Part of a small language model's weights.
Size: 13 layers, MLP 1024 tanh GELU, vocabulary 1565, 10.7M parameters.
Architecture: LayerNorm before each block, tied embeddings.
Training: a variant of SOAP for these matrices, 179M tokens, 2726 steps.
Each number is 500 + 25 x the weight over its row's rms, rounded and kept within 0 to 999. Layers, rows and columns count from 0. Numbers have three digits each. The size before them is the row's rms in percent of the matrix's.

# layer 5 attention output (transposed), 256x256, rms 0.0606, rows 153-255, columns 192-255
088:473445491523509504513489523544507492523544469530513511499507488548518518508439525485505506476475510494505515478451446523488487534489485512474488547481480523500519516507564499485483543473492512
107:499526488507503534483540496509567439470473495477521484520513512498484472497559527492536489486487502526471480476500485523526504517494509506496492495503485506471486558466512508479518513482502515
104:477530479506518506521530497504501507530513489507473477511503467506539487475507566456500477512465462518500503502500560483521549470528508464491478479480494504543510536491483440494538538521534426
106:460505484517486543544502481519499496436526563500465461523495533521493551500485531500539506475479488548492550485512507521518504506479496477462479530548532530468507523437460485492494530486485508
092:527504444506508520494502557513469473495532498532471525494508475502497486489546468468532507542475487478499490471516475513487510457497508548489479532494494523474489514528480504506508471488493487
096:490514483521498486538523543481502497441485480509544507487498514477516494494486507511506499462507464503490560491483453481507515430459489469501496474523466506526482479478527512470536519512498542
093:529462501467504532545497507537501504514506471529526541511459481512524485540489496563510564518463480483551505477539542518500505512483534465500519496444533505499521511526475487485486484478511503
099:536519451480473487519517470505514493516518492500515529468537478532489534510522486507528499507525475506481501536533479517477506519502474474469539505522453534480492520565466533480538529501509524
100:523502466509500537474502497521523512456466483505489485559488508468462480527490494480525480516557444503511482511485498475483524485498478537464503472543489535526498468526498460499469483500510496
083:510531460480497495507508498501469511505512496507508500499473497498523506541516477454441527483529524551489457519521500531467489482503474526481478490458484474505485504479547502502490517505472496
105:453470531507514489518504532503473496505443434499480531494500528549531520518491469514527486534545460508495462503503495494465490476543498482501505555505449486460476502502487514500494503524538513
101:470537504486525531473456505457457480458489500489535480492497527532504492470419491499500526495523503522467497499492507488541507515515518514532525503461523509514455537502489516480501489477536493
097:487515517501479509518490507526467512504501508528485480480510478468512494525560475537492508527501468529536493482513538522511491507488517488464473486502480489431507486507479543533468509488554467
107:506488532489493535490488492503473485448474504563461533520508510519505512487474500565491527456474534483475492496487488532476487515579497521519501486489503519438490493479503532511506471520533498
106:500544487531508505543487523514542487527485509481561492503513507537492513493550508479528511474459468461480461455531489464501525480489522525510513497502506504493508504533504508494491515496526484
099:492503496505501524473514521485500512510531549490482512499478502505500471516493530507504481514471504498504429495497480536535483494486492509447503498528512445516443479461507499506515469515544460
096:496522494485497495482505494439545525476508501481478518520435516513471480524452497521546480526457490478479487414468509507513495515501508491525522476505510449521540460528497513503472512448488516
098:484503526486500555467531522496468515483496522503500478474559494497444528494479518519452494505446456541492485514490504472526513528489469507509469520507477558526525500511481488551544504481505493
099:521491500491536480505498515527507463482468502523546524533481487493476504525532539496497512476482532525461514539517439496477459516515499506535509501515509492489487509484485465493517529497499466
099:481527517483478523541506470579478488459443566500480485505497471541506530506486497521498464487490528482477484517494528501531484482492529516506477537478451551503519502462491484518513439445516495
100:518480524501472525513517538472535523490500487502526461545483495483486559498437509478539452487507485469456489522510555511502493505460540531488509493497470526500532496540524452509509462515509493
106:467520518484514490546500492509470510489513480531480506510519494490522512470527500527527493425506522537454500467451520463520484531509519496528448518467482485496517523500494487503533484525512473
109:519532513496515491512513468506515507451525500506532509510531507469489490467468457473464487439489498493487493472520496501527498491524488508534510517521522516517482511499499519474530496522476459
104:496528466518432521494487487514507513506541513500534480487415503503512466477496456514525453484496497535548510469494530491496442521493513503478519483493481478504527509523427481464433526469511537
089:469491481536533499517506501524490530441494509490491504494470466499498494539513519470492486467534477514518496512490487455491544494534504496527476495500532479479524489501482504471523461469502510
111:478505500500481449507516485523419514537503487500493515479481546497515520511499495513526488459524511493481524518491477491547496534467473514468502504515468486509475510508500503550486489518461478
101:531500525496511472511476463482461516515495535511509510516449522499470467499553455497480499449485444475515464520535488497479506488530475504539467492499508479529503493497528493500515542490554480
096:461508505496561511481495504466503508499524482516499546526485456519490493516472505517480494500462487537520508536502478505514493514468538527498484562477533471470501482484534477539462489522502541
104:514488500494494476519483482499536471450519529525495472520490557474519502490487492484485524530514468546518506483488523470518438499509547523494468498468495500512520505549458534494490547515486486
089:548516510486520515436507500505516508484502542483493520510511470513486531514512494479540504501551503485511517497483477508475480491474512446465475523482479494516451481544491503449483483531465472
094:511556480468486524500566496539479464519493489470510492517442470527496504478549511493510477463502504508514527477486482453471532510530463496514516519511520523510524470491506508510466489514519501
088:516472456587510449505507487536473480515496504468437500503493454498460504534538470480548488513490496492503480453494500505498517495459525494548523524502479535526521469484521506474519505505448491
104:481492510557492429466546523518529503483528527489505524512503526495490531504477496509478528494504526526503546475505544516466515429533485529489480543515498492524526530526545489480505528504471506
110:514533508491466507522491536564517518503523491507491454499520530526509536483484566504511536467532492549491489493524499530502522475488498481501489468483519512508519507500458478457489518511541463
099:508477556526498471481520549482472524477526502480507493499477477460519461543504470539533496497507505532485515547525486520508533503438461535449472525497470507525520507497552505524487455543510489
095:522535444485503549499530530530496468517522469494535484497509492509482503498484478510489471502485505496541505548509481460506484510425512510521480493492472516474468515500474528481514438484513508
104:481524534489505476484495508516493476470460503492460521504495501503475497527485479492511501476502516505529512481525526468489513459466473515507541515532476512504493480500458478537491496481523472
092:536567524502526487521544509485473510532519539548510488526523505456519481500442477478518440522486469473514487512457510501493485468476478466500498529457480529508511501451495492502479499494533514
117:535502509462514489491478493499558472527507508472495494495493509496523518493500509524532463494492514484510474469497542554506527519492514487535502508547473509515502465494494515466488484473490517
095:499502438469534439499492469541496495495521453511469500469528531502495491499523531473491505479487482543535461447512475501489557500495524458490531512520500478484497471525494481477508515477494448
096:518510503488557524492478512492479458498535481502514488492471542489531494464503478507470493527509503509533515477470502508522538531451479523491467535473440465503499487481525466523485517469499505
097:487534492509509526501488510501518533489491565534494532536500475489544547458503507493498450518552483494507469496528483507506511506488522524515542500537469467477501508519477503490503483469505470
097:494463524458542499510462496558466521522485541503485518481530475511480501475486517517486503480517489516528487473538472534505511511478473467510490519462461521508481493529533509470468488520523470
103:465484471548453540501539527489491511485493553493516475476497495488491491471541483517512513480463543522497524481519494507505467495500519501511517472499521495487492500531451515498515526526459517
095:501510485519499491503544483492467497489505496452465542522517471529502515438474492530499509504497505506486439462470510526499469514522453495530541503510484508471506540507511487523487516534513473
094:501509505509501500495496479491550523515471515452493435496470546503499519504496529519444496547435533485514500519502514528457516487467522510499514505491498499487482472500520464493480480484513529
098:497488536511527478504493492498445515501512495524503494526521465462509460490480477479544501524504481475484483514534508484498500547513446484456493483521509521508539522496541524548472481473452539
105:461508451501473468495522497524486534482560495501517455472509498461546513504468486504522530510514513507532524561507536502505483478521506476482462473485532516511501489526512474485532527516481508
094:502509468504529500520480512522493525504507483519568503502538530460519522452514474580526494467511494573513546462532524523521509514497458496507461505529486541508468470533477539482488504511531489
092:537544522475504499458504506543513512539469481471487484479438528513464526519483486515449505471501464528520496480525542506490477522523486515511511498513504502525540482477524531464495555491474484
093:502484529484528492503519517468482518517493482440494461451503485497477475516490566488451457494502520463534508485543515511480554515545486486527491498471528506499532481521538527513487521477507443
096:516456478471505457518528550499474520487495459484486487484475480516475527497495474531480501479486492465482483506485513515465505499544526534483500495491502481507481515507522508470499488498500539
089:482498492483494485500517479523507506444492547475505517499452508530535497495513516521513527495477511472521485520541504509453483519446488477505500468486486520511485487469490499468479497445515499
098:473512489486548464481506530495500480491444477489526525505525496489518463472467506512523517482461493513505507496471503521490475499501505491499461444476534496516484505533464504478507527456491503
101:513523528495483437471501487525541494501443493549486547514473459456493481510511478470491451542522487483442508507508495486482512489492508517479536510502508473496487462454506516530489501467527503
099:467554513532508487500533496460474452535475510488520493496431496501488510506540497512514560540506475423498495497517515493509492473511513526474519515530447490487497523585515523498523496502510474
097:530513514539492464487507509510485492478496477501448474475497433512512546514449509526474498512551492506491577461542507500514478545491515508534519511458515488527520473465505479513474544514463505
086:515457526502496548504490558500534509497468497504492477483496518525542462501475479500511440476527510531473544496453566499496499490554517511511499476492507508528466517511519512505514517509491511
095:504490559498495518482515468524491561524483498484532440496431517512513456496458552504517495512458446479490496480481472516530502475511474517523446505452516498507507473481510462494511521479503505
094:531494519508480479517526497475495482531517496514509513520496473510547486477488497528504529554518508502519444496496483457464537508578504478501486495506465491478480490517532503506493506470462524
096:515490504496454532494530492507474497502522463488524512494473501475547534475506447496489505504478528465520532520510511484540441443504485525559504547477460482492449473468454519531483486462467526
111:450534453481509508502525470506481520478510454504459539533559519533482489484537454526515528544448497465483522512501487466486528479474501569522452524521470485493557490504508493547497535512450538
092:496498498475510529536488512485495530496501490493501490480473527503522486509492477480535487550502460495452495486520515431488549495484539460482558475470486459478515520495522521486460477493507477
098:474498513508505494487554437461525488482501538449476486511509506502474450527474477523473484504496511514489512473512460491533511482486499507553479445492490474521544506545504492460450466529509500
095:487482517517493533480500529498459501455507518467496475522504522503487481498513488509512532459491485539512511505479528480486497476496503602518491541487505476525489451508498500523487497479498461
097:494459490472482451510469479523456498529483504515509501495509483505465470484523513495531501483502496534470456551484491528520518489481501504501490532509472459534467458530503511496558464490470500
095:520519535460532479502517551516473496477469530536499470550493478487459476541504527505479510451524525499471463506512552471516473493503520522486517541472473492482513548509515473513532465517534514
094:518509470523510470473486501477526480541504506506504468511484522546483533521511467471501500477498452515502488482502532489503508517501500511498506514536469471470511473560544508532476473524523507
107:494513526498479473482502475451538494501510545501524487484500449477458468546485463507492542455497447494518482457503471516512509522484509468506509502508464510511491472541506494533495526568474500
098:548466481488460489510579544502538514514485503447482493459487513505503532510514526496471522492516501487462458451462511481499507543510515516477522481485485519489505506529445514506512496511504518
106:448488490488523493491487490532499529495509481445483470535492520462500480484479488492486463492456547516511489519457495490489470500490502535548468483489476485515491519504487506455464524492527476
092:508492482466486541549487464489535506476509510528548512503510519491487433521489478486487527511510529531500486517497472502446438466486521519476526502516511454485504468557480492487494491498503514
091:481506515490513514506534503469443522494464520485497512477526494480481520494522464509513540506503498469533490511481528507495494465487528521486464462515513504516478463533505490493482509508505468
108:496514454511500499490470504500533509506497429546519480466536493459501542530503510520527521501510467475487486504497510491532501516511482523537483519498500488486510505530457496499503482503507488
104:493554500541488540458507517492448543546464528556499464476486505492522504509484511504505459497503482491501479417532510465489526541507481480470461529449510533513523497497500547533524523464520522
115:536491498520466508473516506479477463531469497477509504513519498480513501519485503508493494470496518498490494489528464508505486505519536521509529493534524509494525510504529477508544496514521474
092:526526545536521523494491515472534539468446505505499495478483475566467511498522524515526457495543483478474537540485509494522504487483472457495515511526520522507522475503477535497534463435470526
095:490498527478486500528486533458462489488526506494485493489478508519499520499500518521525515539499500499499485453503515514511510483500479522487453462509543478494511502517447539470466514572503470
106:515524494522500520494477543521540484522488485503434485472504474489511497500483512532500512522498499484492486513506533516516507463537526532473479497514471544510502483515526490550522519501471491
105:506513485496509522538524504496447537555492555507469533500523540495525513481495531530484508509467491462516481521505484485489492472510498467485497463486479507501505512499490485509481519528537476
104:498511484484500509551461501461450514522528523532469464485491505529534450468524485530514490502528511478545503494509456510458514508505515520503486512522466508500488501496500490488508462458445504
098:551535512467485545507517502488556498518484487501456466546514488496464516481530490473464492492496461479517481485510452482502498451474548499490527467499521483503501489508534497553499512495485479
099:477481479491528481502475512552459551493501500484514501498498528488500483469517482488529523534502494533509501519517524496565492493494549534493511460531549535504548512498515529498456522536560518
109:518451541525520464515497481469511515514474486479474513500467528536505535531524466495498521512552460466486498515498508490525487483549500484541491513494536529500476531501509510428461473513484480
089:508523522552503462503511483496486500494504520503472513504463510548480521512473514494486520521483511493473484541527492479496491502522495513554505485505467552486529525535464501484484478543513477
086:477463509511503481508517507512458499545476490491501531489522508514474494514471461527481496498470489408489502482472502499461563469494510524523513470479443512480530519498547456479501472480550536
089:469494483478523521467485511497451531499510555502480498501499463454504509496504502523484516481546487498490499506491505474483568545504536507535533511490526486460566460470524533499477512506501477
095:508497518470524495488471526500522504517547483539508570508536500459542506509509532527484492461470491504493481507510510478487456452471499507506490434488473527518560518485529511522524468510445488
095:508485509492452546478499512543520510487502500457504481507510482483496476473531490507475482507467503477486564490548496499483459500508508525505460522502468490469538487465426511470500488531470513
093:465537516467454487518542473480505539516488461492487502467462483521498481543517505518497503500517504479513504496528469523511496503482515458523518512505460502532488505532524451457529510525471483
091:509482519511518487448477465504515461498492498513494491471519497519510494526499510526547504496531484477480487479525439485507526442505462507555480511500539491503462493505486520481487532481501515
101:514488467482511520465464517536473506502483472518516523525497545484516461517488539528498511462529510499503514483473530471503521487501496524519470530465455540495545499501484524495525469496532515
098:505529460448501543507534458527509507524535515490492520518510517509456505523516521546520482507519487474503496519485526573504476538480535462492516488443503464477458501515505451463480500477468464
100:473506491528453487494516485480486506477477570535467482492499506533497494493454523503534551471513512527508507535477534483487458484499509475479488526517498481520531526517522545533487524480473547
104:492514515504507467490482513535494512477503516497523485494545505550474486502496485484504480519503513504499457521483524518537499474503491519479510492485478498483516490510508482517531509464484520
100:456466445528507504495471499476518528479550468493510484488491513534489495519521490497522476530503531458562476482528498520485512477470511517488467539501511473526461528518521518521542499499505492
114:521531443512507513523499488494539459532463492499514491503520480564490538540474516509473476498479557505520514519506537466455487457499523500467509546533520465495471492474471475459489499530546515
101:459507473487491457471519453504512496490515536481499564499527510512494527519537540520497513526498525500486520488531487491472470499460526459515484502482500478564496461570518524454480562533486509
102:485489486444468481516484494469520504516480496532499516502517535463485506530504497483493505482525524447521506468467511477494518465506514516555493458504492556489466535462498472507475513509480535
111:519483473485523527490525563520506520526491521462513516491559510498506508474498462475457441465456537488511505536503547491540527508538509492479524487490493480503483502508491446516509532479575477
096:469461486495519480488511533499501492538496521501494505509545486511532486513509507496511507463534501490509531486491526506475467549483497534530537485497476523482483527509476520488507471489479497
101:483470545472458508488507506536483505544503452483501538458496471517452475479490521516506476506513512505519480499532545509474465497493473516510506491517465492483494492508462496509508481515501464
103:451479452460428524510494445481491514447499501485503482530510508451503457505523511503519474480488507493472497526499489493513555517491519522455546486482470506518496505498498484467491526497464478
# layer 5 attention value, 256x256, rms 0.0771, rows 154-255, columns 192-255
096:496547526503513483486485491544487480536490510486438503517453477450530501527455557494511507462449485476505533524535516450521525520493482480492507482545491513482498548491505471526532501458528482
099:539495483490520449481474494523519546533506490502499499487503505464523477512505464545475507456518559539538456515511508517479490500473522525528473499456479500488530487510493531486510480461476482
106:549547524533520466465523484503508482518499507457500512545512453498531514496489509482478565512526490487482523500484485418506502480516490517501510474492487491569481509527552501581478491534505466
093:507528523471491524509527477490507485549459526448541491529529495525512498502469509503468524468465498504478490518512531497472430521493499516510486522517505483484504520501509496460504475435472522
096:500524497473492523519500492502521459527533492465474517503512488497511584520489490513517460496504535512529487493562537467566506546470497546521527514524496523485422519443490492506545476472471509
096:501521499529477488464517500541454492499485490488523527496530533482524456485494507530485501523523486424498518471462522494494474498514484490490548542514494492512508524498478541495497502511506491
097:500477525535482498477550512529524507457483501544531523537458482468487508480471490448482528532505503475496510487463467511511490546482522481529483494507527486509482461436482492473434489480504463
096:523527540487496507505522501485525489566470499492519520569496518532474489483485487479464472490426544499460487492472474544473522515511510487504447506526497499496530494483484507488505477490501506
085:487494524519494491466488486493493529475492483510501531546489509504509506462518492479490504494497481477455484509484488555522510502499506472477463489499501525524527517510537518466470450534470497
102:510474485505485525480532503485486493476506493555525498445473477499464548475518495467496497466542496482489504465499484546503504483491553529496534483506525508479497513488488530497479478525436494
103:512488465510497517513501526491528518509523486543494501474503485496499488536511533511482447481539488497504542463466480527490521498512552520473475446468559461489486522497509455491482516498490526
100:466513520513461503456511482511490496507498528451502475458476491502540431491491525457510511488473477488492479462528493474515449498499488495530539519491482481523488546485511525491535453461479472
100:503502548447488472487454537544512495549493462539478525472497492516483497483523501526504522518504517520515491458527503471524468534521484459462536523511517491520475535506460537489520509529527501
108:524521468484517543497516483545489485521509492521464494524488524486478464503509508537517492458484469529507539502473462512482495525507537461460499485539533497529508546486503536516511515461558482
101:486502485516499504514508519532481516492491459510498462495509518539481508511546465502499505499547477515505535518504492548494518517492526522501540524469487477513497505494509519484472484493474526
103:474507496490530534496476500499515502539489477503503456522528491503479487521534512528489517463499471530488510505516497491509530498549491479490501468546472505525527545495486494496491487476494514
101:514494474469519509485447500521522526514488471510486502484495500509471482519476527496446503500510531502544535499510487491506515475511498543482513510546493439522515542509498441521490517493505494
099:513473498504492441501500490495487524499507519453476528488539532478518499498494473451523503531439491484519501506499508489527490511526518505487535474474469523464478517511521509508483467492459510
097:482503462494484503480523527517551491500536489511511488521503489493541479500547515486454533522543536472490498504500496516493515542481481499466462524591519510513490535499491500527513508554521488
098:504529484509501513456471497490513511539534515440492510515536508509509517462499524529469503461493564524507497446503465510523496508497498485511448468498497493509510504459518459509541497468499534
103:541475518471504512520470544556532516539493518534560538475477504488504475541550514520520541497530497477514517501509511527524473470495517529488491472469493471463475519530534532478494469484491477
099:508518472492498495485514486489474499481504459532454518480522523485474526529501506490513539553508473527508524533496523475559530452497467518492504511549466536480478510524547485496515510551473511
105:501515515523491513516502502490485495532502474490485499482538503449500472511499522538493501510462555475465503492517529483439533508546500466538478461493471497520491467510495488499519531478498488
093:552540529421512486520511533501486462484524438490499500545510455500473461486535517492482516490492450513496492514529488478525478487507463498448511541522495521501527480538546513527503511514485479
107:521455503500526425488476545476525536451522513512527495495519510494531477508519473446538514511503473544504506497543500486521520458510503501494494500431477510482484430503539463513510493464506479
102:513519474483489491508544507461458490490481471492523523484502500521506519496488463459536517503505459483460532506478522517493474516515504524493489530523496509497554471492510464482507520524491498
099:502493499474500515508547467525504519504479465505485464540527508479453508527540483508491508525513475511503518471482506499483506464496447458512513475521494514505514516480476478513496512509507481
106:486545489512481492473497474460447470546499501520471483496469514484515526495511498529539479497489482481468496498514495526539511464537526489493480472541483487525499508516554514549509487476515504
099:467540509501505484512552484447509497510512559478479507527492506474502540509487473480501517523470514475486500543530536449510508512483472465544486489509506541465497446487513483493474512505488511
099:503458515489488501471469512474570517504500536504504509520517507482522443487502471485497542499505508537489479564500499482481524520462509501488477507505483511462505505513470519492507494504490469
084:469514488471524530544504537510470517442523506514498508483445530455475515457495513477497503490531495530526480519473506500480490483497498490507446529520507505520539473532497509474479513495505486
098:511492524485500497533505512557503470454478517507489494480515504475511531490485503445542503560509463494473455559484504489519482498486497528507522510494556511497481500472542552459486502517493465
107:532525469531457511506485458503499522514514458500459497447481521487521521520503496528513526492530515494501508453470479508497483522470525529504500469506467479521495489468517493506506523488556503
101:524485524464466425522498474488540488510490527547530486510513473487527520517520495472478473513456465480483491487521529472558496488482467499512472522518467505533518442506529486505549509494456525
097:502516474492485506495484503487470491495485541475461483479475485498507485521503540543488486442523493497508472483530513524490459554509515525528518512534510493520527515495508473533532467449505499
102:522545510469509538550514494487471521494507479520477519506515464523486526465466548475486482515467517536476548508506517505503539469510483454470505500542516553526527531505531476480521481519434489
091:503470478478464553458503515482550499477507480514500507504500490503505517500515521513461526472559492478531499520528460507527519544472492483522465511527516541514493479476473514494539459547503513
108:493497478528494506507517490480485490535519549556505462506484514503484458448499475502483469518502509484497532520476454535470500544521556515499483483490491455507503512478470467478474511534524485
096:497497459509487513534515516524518485510492508496492478536507491461402514492476465522533510499463489472516518508471496499503493508525536449537491481486518490474526529521443536486451481474463479
094:460526526497487485555521491532530509514453507495492509545491528487502526536495517518553484479487478486484505550527533522500486480517490499516511517511482495531490491543507513534531486461517443
098:511504516485498546512547482486572505506490509484524485525503449512510478506503513527510564515482548453458533526499470504516504512506499487493442464509522474507528513508550513530477511468519482
092:466538512533476484513519473451484506508506471505490473461486528495527513507494511499496473476501483503481503510524508479509476527473545514476519493480479486554488480457465546508541518511484525
099:513488488470533541475498552484460495456517476533455521511461505462481522517476512472509492509505500475522500497493488525498527494468496482463482477524527505525507528504516491468508511529478470
093:487487523487497485486497479540561555527457499514506489501530502522496481499549499486522504513504490498519516491526506466560517472464534513447533522503501456503468483528535510517507450508494511
096:508549530498493536547494499512495473506503516464545537473550478515503459513500547563524500502519538523512509502478502512467504514541500468508494478521469509499476459505488490466521510448532521
098:496499522467482526533543507482571501505487478461491471534522492524508510514537552527456515499458479524511511507494494438522516473507465476504504526539502507555445511509515464492560535512517484
097:498492540551476450469524508526485508534490487512521573483526508515493526511548474487516494503509519526478484458506528479489483459484477522448473527460477490511492479539540520515514454480478476
092:542473504532473495501491453481437496550482510525518469519505446526475448517493508507475515497467508453472507481503504508521462485506493532515507488472470455508516476489499528502510488499494561
095:507520483528495493461476467448498457530510501502513478520537526454509457521513514539486512475471479520488491523465492532509508522544481478453494468554482505442510511530484489558479486542527458
092:504530474537525526508506471501531501513484570493485496533508494494482491496491475500472547489447525515526475495458525459540509488493479487491503466522513499497496501529487492509472503532515506
104:472507513500492481485494521514532483467497504546519552451478504488510515473472523429533489526538508502518483500436508511513526498491481526516499530520497511481456544491484504463461530549484502
091:463479488525501504497517517480501517481519519513511505497523462468467513494490532523503491555541525503505520495495474468541517497519471520524529474507527475583464464464547486523481543518506490
100:512487504506481487473509468514470500491528503495526530461487515508476514500501502505545508491508492517522521447559493474514499563530483511521505488463471545474477561530505469473509491511464504
105:472430510480495502511525533486498525498511519496480497456498483469489467491525477468507511509475461467504542521514541510486546487492490460493515525534497568497544523519493484465495506532447468
097:530490490481518510497503506492506483491482493508558490515503492529507494503467531504507467476505497493480508533489491551468475508476499457497472480482535508475535500510508518453487476505483521
100:480502496494503502531466415494567517551493526495551468516512533462530490528484482508477511514492545528489468485489524465505504467465452502538456483500455482499477463505529492515492499478492506
088:463514480488486477485492460512500458503501488499494503497490486491561542486508484507508539503460508511494470459505486544446523543487483543501521481491461524462489530493503506508521499506484455
094:460512516486492483471472514524487491528487518473513515449531476513504450499525482513467474475476515513487486466487521503458494484478520554489506498492452480536544539521482532501532503477523500
095:513478470501489515524535490514520488488499474539531496487463519512505518459515509533490495497522494453490510512462497540462484562504562501514485504480527500479526468483453513445436465518545489
093:471481496517523496490474503446483461494452528498487488504500492501532486433516499499485451530495498536479463493557482539486507529479543525478520500502500471468525523456483484503510447491479466
100:493478513506512487500528494476536517494462518502563460481516481525527496544505508459529495509479462541527528483515508509488456524475483505467533499510529516547515536511498517514506479491520474
091:465473505511491482453524495489517469470481522514482419543468485521490455518473533504486511500506490450523501497448500510516498505498468500517528497536525530537521477496475504462477533498500506
098:510526540532527483515512531488498525472503481529533507489468485498512517537495516464457480497540459538534528513488519510530533479483463514497512479502523476500472504499528472464468504503505484
095:479528474503502483518498463479511462493520460506522452485459507506498515518462490488527511489525478486482512495512515557485514520530477520466522495484467503500514495528524520524482483518531502
095:518444478477522543546511517504486538513501527482539503500458464538439526509507505461492499470478514509507516496492468521499464503473540533503452486504504482463524476508481496469503492520511517
092:482511476478516527471537492525502543501515479521476522538523511538480483501551530470489519531473524523469503521450484519469484439494465483497478478521498503484518516485504495503491533492468533
099:497458532515491493522527506489511557489518519487483529509513510534500521486505528477522486477482465528462524475519471495523476469518500457465467482471512516515486498478530453484495480497517499
104:532443515499510505472446522512515507570490495506469450490468559502446502476508498493491462515528543538528499496519513471547485487467503500543496483498497470508500489484480465478511478496508514
096:528502519509496512504462512520492498508504476556537514505510478485534457474499513534548459497479515462524508548521492575520511486516559467523496471504488484444482507500496510468451492500513519
102:445482477516501472483504482483468465472494500525518472456458500511464528534509477506505533514486455485533505468521493531506536518510528498484531507461497498476529476489482503494505499532513516
091:495525544509486475469524514527465478521498483479459547494490489538498535495492526515529505489500521474491516495503539484510499514527513462503477488529503508480513520445494489486477508497481484
094:444464515492500469499484504533507524520503529530522514480506502532489499470488463488483428497493503481493513483484538519511465468463512520495449525444494524476526543486505492501520518501530537
096:470516541517478500530523526515498499507526456520500528518474539488527486454514489489455491523505487468524491501513510454495471506482475512450541512538543508518497500491558480503483504517412487
102:561476482515507553463529516530537526473522477522518505476466511509520461512507509507455479482497484516476487554473498503475526490506518510498437518493497484524524534507467500485496512541486474
112:474453432496516514482466500493536513463518481496499480474520523501458555511489500508511448498515535546558491455521465493545497506500514473528499509436522477491472478516494478534511501484504534
092:529490512511488541496517531483500458532519529513535491528447481510539504516483492471450497454508529486473495524480464503496487536478498508514461508459539508468518494476497506482474504552535517
100:521543511503490532497538495498494482488511495519488547502481486508513452499488486497474521468527485480474515516498524504496480500492521537454529513548449488522517549506516495503525536464532470
102:450459493518507524489496484519521532560531519495509498489521531539532568473509470517530504512494518520502475485507470488490514514503478537522461530495511502496485490474506466515499517487519515
098:490511477526508481463489476509512481479481496487534452526503501508484459512505482504503500495555500474480515503471497529486516517484529497501478473492531513525485474474478508487464452496547540
100:490484487510513493514528550538523469468531535522460469510450531491474486545467537482514470520489514487493506512505487498499490555503503452471475492512530471530490495491482545478521531524538488
097:486486494516537485488490513499511504507485559434452459476528505496486463493473536485509480484465500521498507522488515506510526518526513469515496494531504524502551497495505441477483516456519514
101:500502534531505499505499496511512523473474462475489488493507466503477507511493498481570444493474446486510474488491501514482509450502492517492520491469510459477496542493511521512487506449495505
109:488521505510507501509524499492492518455518519492497501506485506502534527482504502427518514506531459530503498507513523499500493515478479529485545508550516512517491484506542534499514523536486513
093:497492490533473520493498472504483514478549474549500553469524532515518544455484469482532526543502457544495499440493482491540476484472495501468531509505516524521478467513543446481472495513472523
086:484490492497518502473508475529548458460494514491576469485518516487480496524500509472527519483524516516554522514524480485502492546506503529497486524514569514509492492485451511500501513502504500
092:510499498468474518507476474466573506501497454500523482492462521509455470541499503517484521516526489483495478497468551489515501460530462525476477508524500517518493537549474516477513523464522508
093:504528496478493524523517466497485491509481552472518492489544508496480504526519474513517541515478498488522512485482530482502493533497466555510508528517477470519504526487479519503499499477491506
101:520528502501507506483491525449421481495518505498472567506543504515514495507479519470480498489467513513493470521517494480494500523499494546477521504529498489481504531528493518547531513459503487
092:517506501504494480479528479491523507506499501473551540519502511517514504451501477476517495452497503493508515445486510515488456532482485549470487485512453499454529519489492510478515460481485493
086:504531498525491501515521521449476479518498463537548488486457528508499527487479451434511491504520497510489491506517507503451474554490529523464484485490485503497510476478483515439447465504501463
099:548512534502491499521489497511521482506490483541539519537528489517477481526489521534482484523464499500464518491494485556440458529503465483486469477496505509464514472511461500503479491470523504
099:502530511561498451489500502508495485547452502470505499521474533468488500535506462511533536454521495465522478477510501486472517537514501532483478521506483500483528493533470498500503464500539511
094:474483540494501515505510532522488538457533461488496523517541462532510570491531486459471522541517511528458535492518533459538557498447506479485460472486513489506497503482520486520518518487497506
100:442513486485485520465505512516497495506525522501486461481479507513526567490553458497512495527509500519473521487510511466553461494490520501508504514514546448528529544512493488529534497525545481
103:514530530486472493514533532487439462513465512503479502518512477505488503520497525570521498505444498490495507500522492500470437491508470492503508495485476499523532498495518479501557540446517473
108:482534531498487533522502496479486503489489490513506519496509531482493497472506501535513527536500534498469502495509502499451504535503475454517488490524495535496474473470510518512460503510510507
107:503493524532489469470551480479484466507459515499507481484495554469464495519479467453523573516507449494502540495498512493535516505517485511453512488513459494478500492480500528498464488504482460
094:509499507514508505498482539490496488485503497503530506516545481500491495495485471495533440511493523560517456469546542519527511485514497476564514500487503492481511498512494492490503479462454507
097:487493495491505492526484489534512513523512473490520498543520521507446491502538546531489510488468532501505498534518486534483524507519502471500502498485496515495482476542507502515493493525450536
094:499469464527491512504489469515501489494502520511494435494476496506470501542467504532540482507507495498564528522492458502512492480531525525512479470535505495501479481475449477500506552517508520
102:481465468489503501516483482478471532495479536535479481450514506518518496504503488535488477529485511519538509490470509506518518452497509540499491504498501475517496514493511474529519529528450514
102:519485476489484534497473564507502486532485463513488507507458484513471543509494497539521460522535487470539499498549494547517495517488525481539524490528510477520515498460506510490527477472526521
# layer 5 MLP up, 1024x256, rms 0.0927, rows 0-4, columns 192-255
097:509437487490537507488498512492515503471540496517507524465560513500531555520461471525518505542483463491476478571489467458492470525537512464470504539500498510489495460493497510507514491483495484
101:516507494539488482529517542518510501504512518460500537526519496535502521502517464520469507502494513506544494498480489467489529473512517471518533510493505450501470553442485484471482543506512479
103:494476479483525508487504474518503450521497531513475473490485490509448519489469486532490468500522487516502540476461521528464521543506528468514482532494473541539505493478500510512534523496477455
106:498536464494479525473493503531487511512472488497488485484489499540509505486506525499519460474517456476516463520472483470484494513499489462503506490461511470503510493508462495483539516496487472
097:533466561494495524516507493487491452469480453435522467504495525472556495489500493494516477510512545511518498509471468499508514475515509477493472528506506445535474525511500507494514460519487500
# layer 5 MLP down (transposed), 1024x256, rms 0.0766, rows 0-3, columns 192-255
089:506531460520529456488507489478496524532474507489489486485513447531452474536482504492503499490495532494527512455482534515477534495517499521510502442483511512471526529452487486491483491524516456
101:507489474517489497483479511451515507480471548486510515493524462524547507516542475496492555498479483504460493533535494523517495481522451491490531494557482503526513496489559528498516510528494480
097:533506489497512486487503535504453475502532502523503474476500455534512515484492484514482448507481492484507489498493466477534473489517472514529488481504510521483492479473510496463492546541556452
098:552525508407496517530455501474526540471500506480515486530519454532497545502541464513477498484508487527509497467520481478549523554467416495487527524493537532515504460498539480532504479514512533